From a checkpoint of a small transformer trained on Wikipedia: 20 layers.
Each number is 128 + 32 x the weight over its row's rms, rounded and kept within 0 to 255. Layers, rows and columns count from 0. Numbers have three digits each. The size before them is the row's rms in percent of the matrix's.

# layer 2 attention query, 256x256, rms 0.0382, rows 0-42,64-106,128-170,192-234, columns 128-191
111:178117146139104140166183139150121105195147104114152172158163080133176170114144116127152102150127153111104149182153159106160116186157127140148136089131149124056077137095082128132123091102141098
100:149094107187129167120153134173114139123155100188121113112124139118138104097154127102166150092110123095108097133123081162113092106139162126113115135178133126102127128092101104061134089182138095
088:163147133175143146069142095135127099090126088054186157049083085098115162126107126084097084122065104135102190146121145149140118143129150149181131112156107134147112168147124157136144154135092118
093:100148148151135105069083184147120102110148107167137112116133113128085133175079190149104156153085108153184125075155122140114127113122174151125126111131159091169141039166130143137123162107107114
098:083158131097102128075151118195113131167160068110157112110153094136095143161119151132106111116089118183152153089174132160132134126052203127140178115128111085186157128177136174151168109160130108
113:144090129138125163127124143184158105140122147118131106111155103125136114154136098133169094166142184164121152158154122100146155144094131111154149109115127167048154087078130149144125074134109117
084:166159083182099119125077092101176149118094142164114150113121100143133127151148108188140092097087157113158070137061115102087127162150136122157074154157113119069113080120122141133114128062142154
083:119111080139126194125154113099194138120184132118106128159134110099101099073112149126127068177194185192051120166181155090090104156113134127167167094139152118073162136083126121166089093116186142
123:113217171118091115117094157123067116105162118116125087157109132127069114141099130158027174132102101117172144098135111105131105104114171124114162141163174103190161068162178104155114144113079122
105:100146131059096131152162155089149033121107046153075114117096101133139108124155124155153090106134113143127200167105109133136110129105070115167144132164135163166167149139150118160155231143108136
094:171135090150167108093088145134111094091126086188154060130128179095075103069192066151130139116145108140145139090109151157154170080190110145127120179111092164121096073163207084170089198090102104
119:122114129136156156142085148139165143120140117163143149156137085118157158095163114096136111126147161115095104153094114187099113141129131106128138091134116092118118142146128172123145154143158119
112:114145173136155088138124112105076125139104144125120104110097164122109132158095160144101166121129081115148119110158121131154099078113163174104118128129165095188144105159165150165063174105089161
107:118089126081057117114150161114127070097111092097122147111134105179122104190152145133139119096167136131132198140109178095165124161107104124132137069162134138128174060121147134098151168156146134
096:105144110056092125054153103126112152168169175118136100086162161146185088170140117178128158141116138111133195149141187142149086143127158135099105172145088125179135152139128124159114112122127101
108:200077091179080123202132133106133084136139174146104175167098130112116135121093135100194133067133152134107112178120154145133107145175129134114108131093098152097115148113065137081176059153183133
126:107160128104128116094156107042100139038115120129167127125108178111075091137058118119082145143114113096172119070132123121170110089073177140107101122163147091200111129164144151138109171160079138
090:123107072092139114142120134091172161155116185135138149108098160161090096078159144115082097166122147151125074144101119145151110070088124126144115170119133103138186131146158128063168128123155131
091:114058085098113122128123158098117089091145107158120118158133093116189123087179131168138073124145200127127114111098083103143119137137164131125068111141121102117141126121166114105100144102150127
101:151176132143102125133111165058198090140141118171122155118157150136152145142120107101052115132189197148134106102135122088112130121066105143091145078122129106091106048127149123186116131122128138
111:129124108157121108144129154147151153229146169126128169075118101191141167145144129073161118178127113132094069150134126125206080191146083144132114159140137153096126156116111152105129092136143192
101:182158179149080133137134129123124135148118103125086180123127117115146159111159136104160088079164132155091149139087110151153123135119140137148090128171115130126128080145109177097118110092128140
087:098140159106110192119123113121152148215137106106162122119154130156138074148108082118139135078055091088171177135098153169151078138060147142128119123209194129214156127112127114139082153177099089
095:135070113114100103154178129231132061070090117133154165132090116126147148143107109160106112157121147154135137162164170141115142165125079074153161060119142102183178121080053122090140188140150118
097:145110094074082100187140102153122185163162119114115159138082122143175113142106135113168125175052162177140153149146119179153113122133159141132096098116027106121155171113089173131178106142140090
095:126122175167155100097150180133145117141181193092148157127097135153152171126147116178151153155150121158108099087158131120084145084170070094118171152105102133120152132106080202129115095127139127
132:112152181153125141119146094067149068065129100134140089169142170080101087123125119121075166099170090138153150116121146101116192111107155125100126119104179111131168083118136111153101194133096085
137:126091100129094111110124140198138143181144079112123115134124094134152133109126121132150063129109162136118125175137119153123148163112096146129122153125120165074093142076095120080133101109130122
108:104126152083107127133161124159114165215159139109109147113101172135118148088157104157158119143139141160105147143095122146135143150148141091113138154110141153088126133108116099096147121123189145
108:082149127139144087105146136197095136152075206114174115160159128130125131172199085100099124159115111169064139079181119153153110100187176095094161143145136105117143101166089189141093136131116102
126:087178134143150112086128132066094092093104131111122105139134161146117098142120143145089149170093088144153121080160128120137126084108158127139136149146151085169115099155142111173143167118101169
100:168101118139094104183121116182096168216104143163117155106121104131109134127154178167164085078156081130139110144057109135153102174175134156102131155114057166098108187085145111116143090121134148
084:105119109104066113118104167053146160105134152175086055086132172078098105067157115116101162116162143126166156105113126116183152107133092108111106066213073109153129126129077142146073144132108137
134:136112147155122154126119126146105132137149128182130114121108113101158126142133141152168098111148156104120111153129110139106150121150124123111126114158092130095128132124125134115097105136120118
093:109122116165131105094167094083146097112138025088172137127172122130118156160141104111138120071122127097161107131125141080160135165091128121121109129121126121162137108169098147143158120132156141
101:039163204111162152084109098117136102087078154137116077190174144136159059159110143165129140102168095105176118090159083108147126095116158116102147123179113122174173150172168105114126150105144097
114:117150096128094120145079114184106193166160177133107156113120115182142121117082133083140178184113161129128138134111158134099115160174115139132084153178095132100070228093116086171132117097124156
087:150076127163115151142099167221085130149167100136136122171122135177028098114143092099148107098163063111110148125101151083102101140148106115150162149131081101169159171084130139099127123173120138
114:106134109122118157118101132120101138122126116134130112114133139082153137137096138145099136081143126088121102143155090104085103133136144185107120148176151130158121148154137110107174119144115119
104:125157135111146097155112133093116042049145078104158053161154137065085143112123093132093143130115103126145155127175114078079131098084167136134146120131134085154107135163120160144108221097138106
110:130121110095133142147066151133094142177123164146118171079091137148123102100155134139144109131131156126112093123124107168127124142174128151127119148106120139073141193087171149137117075080120142
105:111163156139106162111112142120126117099078113103136103128153143066113162192155078113090166100099118153179133157169139117109101119100129130132083135143178089140153073155132118133119149168063101
114:132180142147129156121157120114137095135143141105119114103147166132118109124136150151110166178142113161146125110158116103139121106142158121096121099142145114125093114164132104168092143113108178
108:139161106110154150154164115175147127121131077100133143118144057160139174106154147121157123124134130170078147188144201124118141186160146103123159087110152149081146121120114180111111084142143086
091:123104186143047133136113140174149117125123131147118102101088104107187165175187081113178153174167105129177079100120139100188122170130101081140090098148097114125148136183074163076130039153127153
083:126172141158135109124169167116129087116089152129118159097097100120132076077169145079118122141155070101174084137182136147102153122135165122164118109144149152164059138100092178159120151153122124
109:129177146161148090138115145126115137085091108146138007113109181158087117171079205113109178130088103151144104081111136135131075113080180146120152105153119096144164119167196131196214179153109122
102:097098115045140105131144061152117113136165094178173136111168155103064099115105155100110188126123084159159104086086139140172120157088199149151193142161151146157123133177157153137126157124105163
112:160103122148138129153161120163126162131090120117175147126103111113140130118133100169146110163134195074111156143145142109163142212106124105127138122124106184084119113128093155091136111131177148
088:149108090200121106116073176155163186157077136109137083127090098164175128127139147157155059187087152156107130208150091141077212128112081098134109159067135151115107136116076102124123124139094152
083:136097102123138145223139154115142122108153128149110152155120159136070087053135063185118140141129101129116185126116190083131185108081086087124139092141150141119204099105118128116035145084117152
110:057187150169127102131100111096140121088139138122136047120159146160072116115123102112114198136139152139165150073112158089121100104086164100121151133167155106174160144189164133220167153127086159
085:161173126050075087140151116125128071110117128123150117146154106122114143087127162146057115158182155178096196137124101075126093130095144109132129147122130097137103124092139151135110172097097127
102:128109142133079107086180116088169149163107154083112147166119099098170145117165112097138105104123146140068094184140079164135091164163119115143086162077134100087123126106100126132183165112149167
119:166076101131119106097125134141152153110131163103108143178106119125127107129127129081178103110107112108086112166129100154147135108104106115101128111098107123104112141136124134113119125152150100
124:112179138139128119099095112138112092084126104119132124109113174133098135139114146117094167130120089143145132070174136112119109073105148153157111126161150089160147131199124120161125154120078146
089:146063166131113132134134167156130075122144139148131144078143186125064132163138156087115184125149114113120137065155169083168140152140143104117141149206157116144089084109146135141169169134087137
097:119120132092084121086154083112133168138133150118110159136096112148226179131201116073172089161175135117095112173114104147111087171176117094172140188159147160156113130123117106093130066179093129
092:180091135158059145142120103208138127182142149132085116196118099168145121162092105139142112120104101117172117133054131098101114100115100133168092171139130113119098160072067104107188113109106101
107:128167126107130101080121123093140114108133136126111105123136153134156135155118108149088128129122105102172092110155128138156115055117151172143122147154108105194102161170166139137123199164094118
111:116144125132123139116161086094104080101177108115121079101133144146086144158074121121117180200138088117163138111137185100175128076077161120132126153137102118137099084120175159167114114123101124
089:128122102134158153154097143150114166094158081155092075068117130107053092144117136110132120095114133115105219143083198075123149109078144134110107114154142145090124120118131115179084151121088179
095:167149117173103141110130157137149121108022199103130194133176067152160154178132129068140122119160102087130113155123149141130109180154075166129114132165173131145119092157112135054159056155106127
093:097101098127090176127099129122134142152100073118159130090114147154182124138174160090150103155147139132156113117041127122104154099150120088079116132113146111169121178091174100144116145114088115
085:140141177255129090100166133082134148141148092136090122208121131153174126034175145185102128062105103123136127144150134188109161131102148107046074166115148119202098115134113144094097161147151110
088:111139108102146171122092131187138111168104123064145127145157160132097118139137112120102152171157166097079128118123156096162128078121166136135131095119150086172102047076122119136101096106128147
094:110078115114108137192150081197141127149126154120123127103176092184119147142135148112134118112157110136118134131170172092117120176160108126100194065141132105140152127172117086087186115120130102
088:187155134019073140162115078084111142117112121104018119108179092162110124140181160162072115123176160088152111110111148130128135153091136161154127112139111065182103160130166126185128146144102109
093:131158074116092130138126137134166147148167167115113144064143090155181111100100101146147115122163100151101156187190087136127145136139162151111184176119119096156101127075143080133107120159110148
109:102146131122104114148141125132186135188160151148152155150127094073144135138148118150199090080132139122111092131119117121139123164147115117179120109151101184064125116142093130106191122109122123
119:140127104145094172105115144134130119143132123125180134098137140153124160127144100102152085099144178142128117153084145125100147141151104136151127157109116161094138158126157135136112113135135105
112:135128129078152104145132106131139145133127129107133151134123137136141100156182159102190149109149121169112122158092140121143120104131151127133152107145177122138128098116092128151099133078116155
087:112157116120156083154133142174148167194090199124120108145164098103206121114148120092165170123145183169103084125160144131068101086154194100116070075151123120112109153172156128141131128166127099
113:118163135148132116095105123051091117095126133114136101139142173134095106113080146110085159143123068113145135109095141150125113060120143127083185140155154125180118139185156138173102180101102146
092:122140124130101160178104124135102178138129112129199062072087115134048127107139158110121145114087142126104112114088171120146181121140175084171172105132119078133102113165168102147123110110087140
106:107155076198116160090112129123148114130153193142118134089113096146209088121162146122117112039136157148136081114078085145147120156166133165144061099126122151127115175128154103115153081135123118
106:147078145106099154102125137167123093122120114168108175117109103113112171141125129148111121096132121085095145142128108170159134135139133134142143092123127159134131149125125155136157113140135071
093:056143141151169129153145129067140110123143121127105137115139080106152089141114178161143096085083169159138137106145143132142150127121019154088120012130162115100079148080137124095136151126124100
090:087115140147139085101152150127115180081058152112161177193135137104117137139158142157103159129111083139084086126140117115118128128093154101112116142165119123122125121108177138135154155155103127
106:122124104116092174159162129121039176082167093132113109123113145174097159094125142130114142183116120142143132112128140118144143106142156147132144107122143084122091111140151159166076131118136168
089:116084107144174110177180113235072186130188109084126124113140099130147109178119100067115160087167150110134124191161148126153126127108085160130117123103157109109120070116138164088129170121121118
116:153085137153120158126114144128102131090131119135117145143114105110142101149083117142113110109097154095123090104147111152135175116131140126131144126130140158134156103124129126138108145155106085
100:096175108118104119145138139184130117129152128133118111135113103088124097104202100128151172091109127136087109109091115163086178169110074153128086110169130154122125118173106141151110092063134095
099:105112134081078125129119149083102135078113078129141097128131146149088092140108090075126155183095149131094180116171167079087147057104129092143130131117140120127107094143174107119130183152145078
088:065119133143199133127128161138137144142063124141118173109106118107152165106159120152087137143151109123137126151113125109106155185091107156066104082168153145107193079115118119147146096111133141
132:102154129127108117138145127122125120133132113098091152148153144173102109147124133117111141148136103137149162109111151070125123140130152114103158126154117131162125121118129131142127139098095106
122:134175100115133137159142140148152158158117118122113127147138123142147123156148125111162171144164134172109189133125145115106139158126116085124131124111118149105140170101098137112094114095129155
091:153083118092106105141120188107074106091126183113137164080169109118085129151170124132116174148133170117196115137148100115157136130137155144140150162174090131122121098178088152106130100124170133
085:095103196110141139074157162098081082167061191093203151100157164109113123089132114007166121144138090154133109157124092160128100159143151101091083111153109133114131174101064127111115156111159149
091:087146123150108079087130152112180125142085089120132086113117140147148121114175192116123109122121071115103104202127115142162088116129135142123099122105114084151134169156116118094111083201082114
089:122054131049162118138095144137128139151120118135184087098146150163112112144150157091113095055142137100115097118093090088159095079092141127096178115147192137163165149151178139120144123141104125
104:173130105083140157091123133158126139134095152163136107126148088146123132120142103091140087127114179177143103166089129124123167151093097110121126171130103124067119111074120128047163103139161125
083:117120169218083113112173086125122115126112150122115142168140153121147128142086142194149122128143108084127147107112141085160127147151122168125127122088108093157152061068101107148142123146113148
086:092143119189089092181130077155109163146197163145152101138135130108091088052133192125134154107167110111128178139130160162154180101144153103159136119111114160084127156146108179107103170101141158
098:064148145123127082067109100083130098125159112121190086099131139131149095147142132159143159147159103143179108112107118170121072085118139112104164130160144138129147194150177141135134129114101103
092:137156109128085111080155107152105095130105155171138165106150126127102092092148108174100121133137100087158113119146153149102091113169127111151157221139108116109069186144140210086095117118096159
086:181133154101127106185147149124122110098090111144104136129140141106120162124113075081110126103116154142139119147110172179190102117140159170108101115199156157086098150075121086183109178097117133
126:096119124095120114129111141152135154120134168161140132108136084118123150133129090123122078122137148117124103132094107117133105153111111161139163136126091140136134142119113108107159103156133114
109:131175130126117116120147115132128091144125076095102124130135203174131111101136151123097135129117052161156131122146135123124149097087144098102061087156115103211102153139170157125113154138090151
094:145141097145153112104158166097100149175055164123182136086164134165046106152147178133114103070150145159096088144127134114133181108153128149093127159160178140173128050171188174098122043108140139
086:090159139149153121079162154132141105138180168134172108125061111108116177173174122123139136185138071168117123108124085145154129092160071117134089111188148112071073141073096122158122133097122148
081:175124171132139177130180161193060132134125165099127116120103126113077120144051122093101151115104184096138133136136109147106159142168118141139092151167119114153081133095125114071126092097146116
105:104119124164121112139072134098149133101107126144119105126139172105094102124134104095093164085131091099132093084121084130142082075120122136117110103161144125197122173199191122150091133159092151
079:136091083102125186090110116134123111176151086111115102116120119102141100075203083072161097164142104136142102155114091176163104128124100165063104189143122110074161139152114185067130134141115114
085:104124109109113092141154130131160152110130123120120138029120134125170088074145130180127105094085108100114130142020108117087146117088065178147038146105128200114113108141096143108136158134149164
084:183094118187106195106137153112156108132076136121202104113114153081099127154149119095125077156185071121134185141135121166124120117179115134104079154148125101145097118137106138116101135122127169
084:177167128095136127079129141122120111177128151114157109102112187091092095128147121095127157179185143156158152136139113153088142099143093128124152145102108105183170161128162107163125154141122144
075:138151197199193118144138124107184154129088114123094129203088158164179142143103101132081113081147153131168149104112115111091142132112131166136096141162201146155139110106155169111159104130139113
084:094126126088145139096118130174212121175118172156160152045081112118120103154156164124165078077146092150118129144149144106110121165133157170100130110180079147100123150145079097168101140101101118
087:162154162134160080153101163175119126148086152142131122173112158112149130133075135139156129130100080102144151085145108103110118094147166167104135067158112118110134093179163137127093084110129099
079:123167134041161129170117129076121094097150093141100111118108123090109085130106113114057170121161091139143117119147063103148118084083149148118154142103144102154098118142225127126098135096111110
083:065176113141154143158147068161120117086215185102127120101169104119132114105137123160092096123090157141122183097089157109088181158123142153157178117107135096123137068120103093160126182144100143
089:118110092150135128172132131130113122112112178148148111177090111133113126169100101093153117125111155095102139166140147160127159124124111121123160114112095139063096116155112108086099104140142153
127:149127108125152151148116125175132130119161157183138106104121098092141179123125131142159081132118172120120128143113144156108153152122125106135115119145093152097115118102116129098143100159162112
105:135166119064119125131175122130120144115100096110120136105142162179133120112161134120093162116149123125121147132133168115145177097151098112148146133117125134146102109133120136147133079112119154
084:160123116151089068119102148160138093129103110151108130131141147144209077087197103073105118126123146118131086094149105137145092172076105151181142113191143145150162099096069126126160142157126167
122:122131153148143145093124131091105120123121125126085111140120161127076148118106132128124110144144074131146135099141137098131099094172164136133160156136144088189118143149200135208119161124108138
080:129125129143101106117098107149135125154067121070199166126153200160204162120146162151147109088089153093131120182085169139115135106148100115141166144146119102106181117121144129146157176107139130
080:091177112126135121167151074076142111130150151161103113166165135118092137104112146118127169112080100127129168186169135181124143096177154106130101106128080129108103120132131172146130131150158170
122:173131146132134119145117115143117145155100133133143128133132076130167156141104100106137118078113163144128080142122125165134156135135101153139147116124075148077148133115121118088160106149156103
072:119087124112081089096169083144146061108146117182164150124182123147182120154131070126088059078169146102152127151123135130138104134137182100114131146095141127108149121142084174143129135120170117
090:097149234175128080143144083139164118103129134075138096118100148121149106132146120175137167099170099103077095119149101108103150151134151137102147149135140156126135163192119139117160143147112100
095:151064080140136119151122120127139185168161108117108131147122151100166149081155154151120092144118114107085093165107100103139139158097097098095111116144132126141106238122129127119151150121141112
089:132112139174167173166087143192166108117200166125138162114138096183102109136120131140101208132112105141112133171114162123142127135101130149118151097150115172119176083056154088136165183067165170
115:111106095170114088110105129103126161083130111164117121103151082119133117122139127139126140151095142131133149109162134181119132127133083117133136162136139115096138135144129130102157139138104110
082:066182119117142116141092091146143128125157164077168130200145121164161089104124083095143146112123161086141143098076147182148125121105148152146097143162155104103119125081199154159154116100157130
081:160120116068125157143162112129205156146110173057105130096093122119094117147166153095158140095160112112078146159119150121157126130144106139110156157134144123108122110116155119132131159093153130
088:079169118108052132089140147064164160135096147128124106149178115166148134160143159136139102204118169090100084131081065175135063123159111166126119080128170145176145097160128147140108132146151142
119:118131137121157124109124123115094133110125122131157121149130115146154093111128113134132129162133082111132136112134157128116080102139124099140141117095113105153174142119139131157137123085130191
108:173136137135109078147127159162093155151136140136164129128165143149121120162123109127163121137128156128077128165138135123148131184153117074138128102135123149092110153124074142134119130067154145
087:150140144096150134139141166149153181123122144080185120119114108104103189167130130155150091101113168170100132134124106153125148162136127121147148125113091165105170141144065171117203094099148130
089:118106107166132166102184177106138051142069167162134122127151162133141103124152150052135091136162083136053122144199161110171141095152097161167087159154081097106138110125116192114153156122110151
090:144100104157107125110117114126097126165112107130145081136124199142129078149156137141098197147137058133156144107150124152164110104094159115135146144106138096167137125172131087112088209162114182
079:117152156068208101167097137158130100121137137105166122125141136155146106135097147107100111086147138138127156094114123117176095144091096177202119149089098150130167093092177170150171179122134138
110:147106104128124136101122127156118147146133148151156108118115028140145152128126106132162088122130201129121148127123165139086120153102129181138126107108135157032134135112139153085119088120142070
102:139137185122121141149117116143109145164099128148056138128122125079163128166090192088129140116186137098104108141103149132201073140114177142066116135077149123171116150115114102114140111110097085
082:172178126112131125145180182113090168163161096105052163161125129091083134095187121194127144097090165122174144127121121123149182142108144111142147110069122151161161119072081214131075152180142120
100:114156125122114124134130124099140120119146131122134152142110180135107100149107148141126135106112078113102139094109149130113102107071127135190191155140142113178131120148164098104114156121128139
098:151149098127129116112112096128145102130135100107197129131133141133107127090122170157139095137106143130133150100154177151089176135143121121160157146083143149139106081128121173126110138081105139
086:130088116099108146139139071175050118128079098191112131117103114078117173125152095116174127133149151140062163145114160150118092171151156079139121151115150111111151173069100113082093111143163141
125:139121156136100120124083154131114164148147141130140136149117107116118143126147127135116125108149133087140084156086119141103124120150134145127123116162145164118109137117133121103166145115139089
108:135116145123139100145111134117117136105143167144085108160139190126134111156145145152115168100101082119141114076131119166097077119096131127157129130152154098186126114173166119163133128113114183
110:141148098170154126149137178136132112106104109088172094086154143177123180098124161109160096115086111081135136165167164160128182111121082134176126110119064115114145083129146196139145095091126165
088:098181125047114123160152144046122132073123134129137128159132183113175161143180136132141119187119133131135120115157093143054158139160121155201129178107142081121060172160120219129141153100121168
096:135081109168062125156160188169161108150142131143151100175126109132103132148124105132144107135118149061142138131137097145124162146116131144123139141136135193120136119143104126107144065148097086
101:118169120142116089091123111115102156071110106179112104100111144113075109152094189152071147137097075069136097093162136128127075083129153164101104164154128086219084102143142124142150141152084160
090:150068112088149101116078149094124105149123104158124062157100058126127146113141166091158169185122151129131164115125067141130112138124098138131189110113133110128131104151155133132133145078139140
080:150185042177142186083107105096122146115133111101138148048185135120143131113171089151130166178086120063141109159120122122124164097122123073064086147160106088148129127084112108117082157113124167
082:161139037153095126013184185084139131151087108122105129110142190164123106144145136162148114094167116077100132150148122106071144113111133157071052178177084171124114093195076154088137090133104124
086:094155144106116132142154118134152136142161099138136155077120120134080147180168166160122120171120094106106165117060094165158090153127145129117122098177121092138104195139152064125142132080122133
088:113160140179107121104095086161124145081154133159051097104130117096211161120162165153108139065141167147108097132111144100114144107135180119076112089162193100083132087136131106146162135168115090
085:084083148088137144167183153096192176239108111147170141073137082196157105124094192107152124092164147127118125107116099122093142174079082139135147110143109147154138146136120146121153120103139218
107:125105117120152110141149121158137159092101138126166118139114140136145166099104136156130138176112166145126188136151153134113190134142071107182121066152156083105157151169117097140109139146116103
091:148164099068134107138121050101180111153077116100119115126106183097152137100159134184135112198115149154112143131133114138133155102060081117133114155131089167110181159182130053093127154121095117
079:114134145167074133072139091182097145164136179098121137116168166086153129090097055140096135144158165082181146126158118157142048139148150075099179136160136137137134176130147109134103090102157134
094:102107087129139190181145128161127095088091158109159138144173076137101162162134133109115117063123191106117139129145164154131205133124154120190128137087120138150108119123075129173077095130114111
130:169083101152109129129146116160131137149140117167110122157123101146120129119131081139140094128121175145106124135089127173114129155142083146125133083110122147070130137106081128099139073155152072
106:143134179120160146194174128119143103140135141118139125131142111146124115095161151089116125156126132190139118154111088089116114131084138130129110103127099082142161123081139131140097150114153155
095:117145163139100099127084136128129120124099151117136145139130154113110125122152096078141152152098110101155154134083081136149156144168116144110140097136085093163196116172134103159143198128153100
124:078146107121105134121094126083140100143113145128157111117127165127135116143115146088130158142146107136142093087112157094146108125142150116149148156176168097160143105178139148136091153112119153
088:179152141060140112200136134148088164134100126131096141087113096118112177138148116098109123113114153148132136133070114119117126096171141120053166104143175095166174064122182085147095074177145084
084:103211148140134103201163086092153108125138139097129168173115134159136110107083112136111104152159070119124125085128163119151131155131172110110109111084122099169120142120105124138100137092104068
122:094092098121133132111126160134097162134109139155133140133123103139141115152107093092140077110127163131146114128138127127096129114141148172137116139148125139077114092125109146107160109161147087
087:109099118144072103137126173147144098045098102115143112091095151157081087121088151110111141145148209095107188125165128134086158116144154202128163196136090130102107076118105117135145148126076138
100:069137161128134132087116131131107152106096119134164138155157145129088129095153141182126141164092058128145095102183096127123181113135139098118121097173161115186159112120198137137106123103110116
097:146082176143097105163127103071162143164150144109002129161140158091135127102175151120135119152104065146140104146071101104089144082125177112053071061165144115138084149119138132172178154110194204
084:093098128142112183164153159200132123128142113081095140178137163089024120093097073065116150187103107167141166127032178102119161112134107118117145104143163122090176098095102127147190215080092139
108:132144076120148143161102139116087117081121165144112100115086123119118124136096087151137113108142125096136156101126137150125121098152147141117116114151103111105123137139123114106109129142145112
087:058167093113169119152134157141147105090166092105118133172180113097143171090145116073121153164156084109196112162115141066097113114084107159122051164221148118186113118137142148141071134126086144
099:140092110126127158084132143092157117086180101154157119143140140102156125125179124101131118190153091149133128126165113131156149150111133085125113157129130125168154151090174155152139117145114175
092:101131137124150161118124163131070187158076199137180139113187150171117152175100110183116051071119129139122111106126136123113118160132157139033125142131183142172155053160089139091113095099136114
126:118154128108134135117152129134140141121136128097122134123145162110132151135108163133113160108123098113132173123122149112135124079131109121136127140080119119164131133111133120164112187109123194
# layer 2 attention key, 64x256, rms 0.0332, rows 0-41, columns 128-191
105:132097152122102083088099152101081093175173074106154189139131132154132045133106130134126131194112172122190130127079112139153114148190129151113087142105123071127089085140088182125133126107117146
087:047078136137040163101152191104096127116090095147171144057078107145167090149110098145109091118109138122131105118124100159162124091172141132143125134135195103125107155139092103119139100128147098
087:140129127148112131164124140173148167083096153129152110099183116094176099101138127142163117171180079113072131143112074118138171148156123138109042197084104120149085132141162164101156157132140190
092:117202109167174081173124124148169153107190140143050128138121175116098189163125113132114115183188157160078093133162136085118219128114112091139118073139097122093150141195142136155141079124117168
093:160173120097178109149121178172208171122154131161132108077159110130081126148155136131119128130144147095093073111162175139083136124058074123124119132172123109115127167145122145134167154155139126
111:107074139172081110114114186067100092223114114110126105146118122122149083135099119148122133095144127080155092079053071166173102165238140161146140159160158112179100122084148103111116074113124138
097:113166127097132165105113173178160059184126107110083198071184132112073116170052169095133107074124158143107152117113095150124129146100123155103190136132110141132193098106128129210075095130111110
086:125126166156083149085098144154120109194150156157113163099050082133171082113152043096088072120171156157136104160070130181121174071165172176138147108127108101094048142152146081152081165128122123
102:164118121127178184162138084108193204113136229169095085100129128059150109021176135149110115092123138152109074131144144142079130131053107150188106103149101146125144171133138149113182110097080102
094:131134123124113131138122019124091104150162133172080101108109141107095174092132129069109129156152111158097187066132104102157103144080131122111099082082112196145113179106157109144092163134090110
095:123103089183136110117076148164104116147115178124160130046145131128142060170091184093166114065086105125133101099131116168148159118093105167108175167059158126106124146127151107125145147093086155
112:097127183122087087122110167129073101135088148125120155144102080155121151145062116126154205079155139082187097127143131185147101083180153144134122148106141108204174150150182130148138078116100053
112:139160082146157101165136045151153194058113114154132096097160192105130128087143141143105128140143144150065117143205159106044140154075169105094148084181132121096123147101151096150106147138160109
110:116106137176111123126125036103090151145128098160080088196122109138076132148093168142090106145119121113092199121139123121144148154216128099156077123148116155111085101077157117107154081100162115
082:158083084135163158109120092107171096100149131185147136096094111136172136109193166149139128153106147136090141121117095120062116186137157133130158096141062127180173145164161120137171102088144173
104:087061136095067126115170176119072063140106115144115172104107149131118124187039076131115122180098110126189131134104073168135101127221192150129119189151148143135205143095128136070117118121122146
105:127106142105175161121150071168143169064091101152103097150134186116154101171130146124182141113157121176093123143212082110066146109047096075113150131133153144117112204071153114141118157153132068
089:138135116069112090098187152087113075122165110087154065120083119087166114136177127098123147099177139142127130116078133074118038157127136164120151103070189167084098103174129177120105168111114100
096:127148151182146169109115133092124176079120126054172133150153193090085131108168080133134148206094132125105108119100167146050122123114153103140101085098176101153123144155223056094079126138148131
089:155096083115154116135136070144115086081141189165091133083112118138082117095102149077131126061107142147164127113081139108107092122106156114110111080148184125172160167140125054126138167099186112
098:092164135057134125130138112077169090186176171084156167159162136119106135140108105135147159114146156126172175113065108122090105160108181186113113144176149121096152107116123155167080123175179097
090:121091115123090150118141128155186170127114096127089134127121130120121179139158138156160171166151108130159106126113175107117083137055149138083145104134184178158124111087116109097154153198144107
090:124079131107174134083138073192152116126202133156145133124142114117074136154209126155147139203115121135105110085164089165104151151088130163102074117123084095119087167144114150129121190109085139
095:110091151219192103115173068051108070149112083175169123146074100121123166131158155130132134163140149129120127132064135054111166111173111142137124191113127101149147144186089141130137149102140148
091:165139144143163125113155135048130132097185133119166158195118154086113139133156067130111156124104106127123120081093116152139058137186157097146191099101154123113176139101100119122098142059207088
099:161138125084132103130123215154111134130179173123148141166114120145100118146071130119135087099126158132143136117238130168131136162059126083129085121100101103138196122135145113110143134139077220
113:110063143115132138111102078133111105155112158147151096052119142174127135076135127137152142066095164079094151126074080127145166122087124129130143118107084113135131177152142105134183115055117171
156:098108194115114103049117160073079066141125150113123140124084100138103134168090142150110166077157128079212134086076091090153100135168182129167155195086188112183158139159142136104142109142133112
087:149152148162024124161173182085147106210186131128156140116145138098138066136102157152081126164116149130120131177089168101063162144086078161078101152094122101114151098112104172125137135111195114
100:200176099117125138161084151104213179113143149139149139183158109060174173111186162121122097168112099128051086122110154131098149109109130143125075108079147147117160127191092121099166105135087185
131:096163123137198163158113093150148198061150122157091118151171168101109131091167124138135133128135132157085130145151176125102161112036103115109153131214040167095144119091150182126136185137130151
092:152185151092078119166154158094141191153139106080117126160162137069121172150126060124102127079132093167132109120135158125127106116177155159149156115150142161136115057118160106111100091118179085
088:208141106112112142108133123114098079166211123160148161208122117138084152165067126196153153158089102103159161111133177103127138152097154113149173117145112110086137085122142126147107154120081136
118:110057160124086098091126177103066151157103107125080117134103090072134159164137062124089117132158098069131097098063110159169100151208146086094115144120164110135179140132129128116091089132103120
095:156090101129133154112158066174145096188206154117169136104134133130090109119124140155151139151140109107140178127186131069119104120090096125161114158173105094150051200147165092125149112145177126
085:172169159127149139177118043159121149153129146130076137137118075101124113104117099077098152075072186131064141153114170124142127090101147123110136120168190118128145174082106111143110126158078189
103:127186058126170162180092158086117168060134093086161148180113130074128129138167090149158102115146111164107105178124116158048090133145141160122109124083163145088118114124110192094165126164144169
090:149100136127079119164124177095054168149080110098121129124083097109139059084104115152187111083151145136153123051094115150110120137165151059036170109122150135134140102132180142116204129138147104
090:101133191147200118141192130139102166113091164161125198200076164175133158227111134144116118117115087144141144116127106154166053111091151114149129148091168157164161165126159143130103147151138101
097:104129112142170091150095138127133137138160129175188122114097106155128121089088180186160174165097113133170123095166114114114129145082133087116124123051109114121141176145119255115127127090136157
089:142140143184123120113118128089098114111093094109091138131157136114137110088127146128085151114145117213172102116181159108133106144134142166116193114152179183186140063062140151167069104140109135
098:170061125144089176107138148096179184112135155155137129138177107124095070137092103143100085068092147085078117181069107121115159147068110157125128136153111128137115126142148078153126153109106096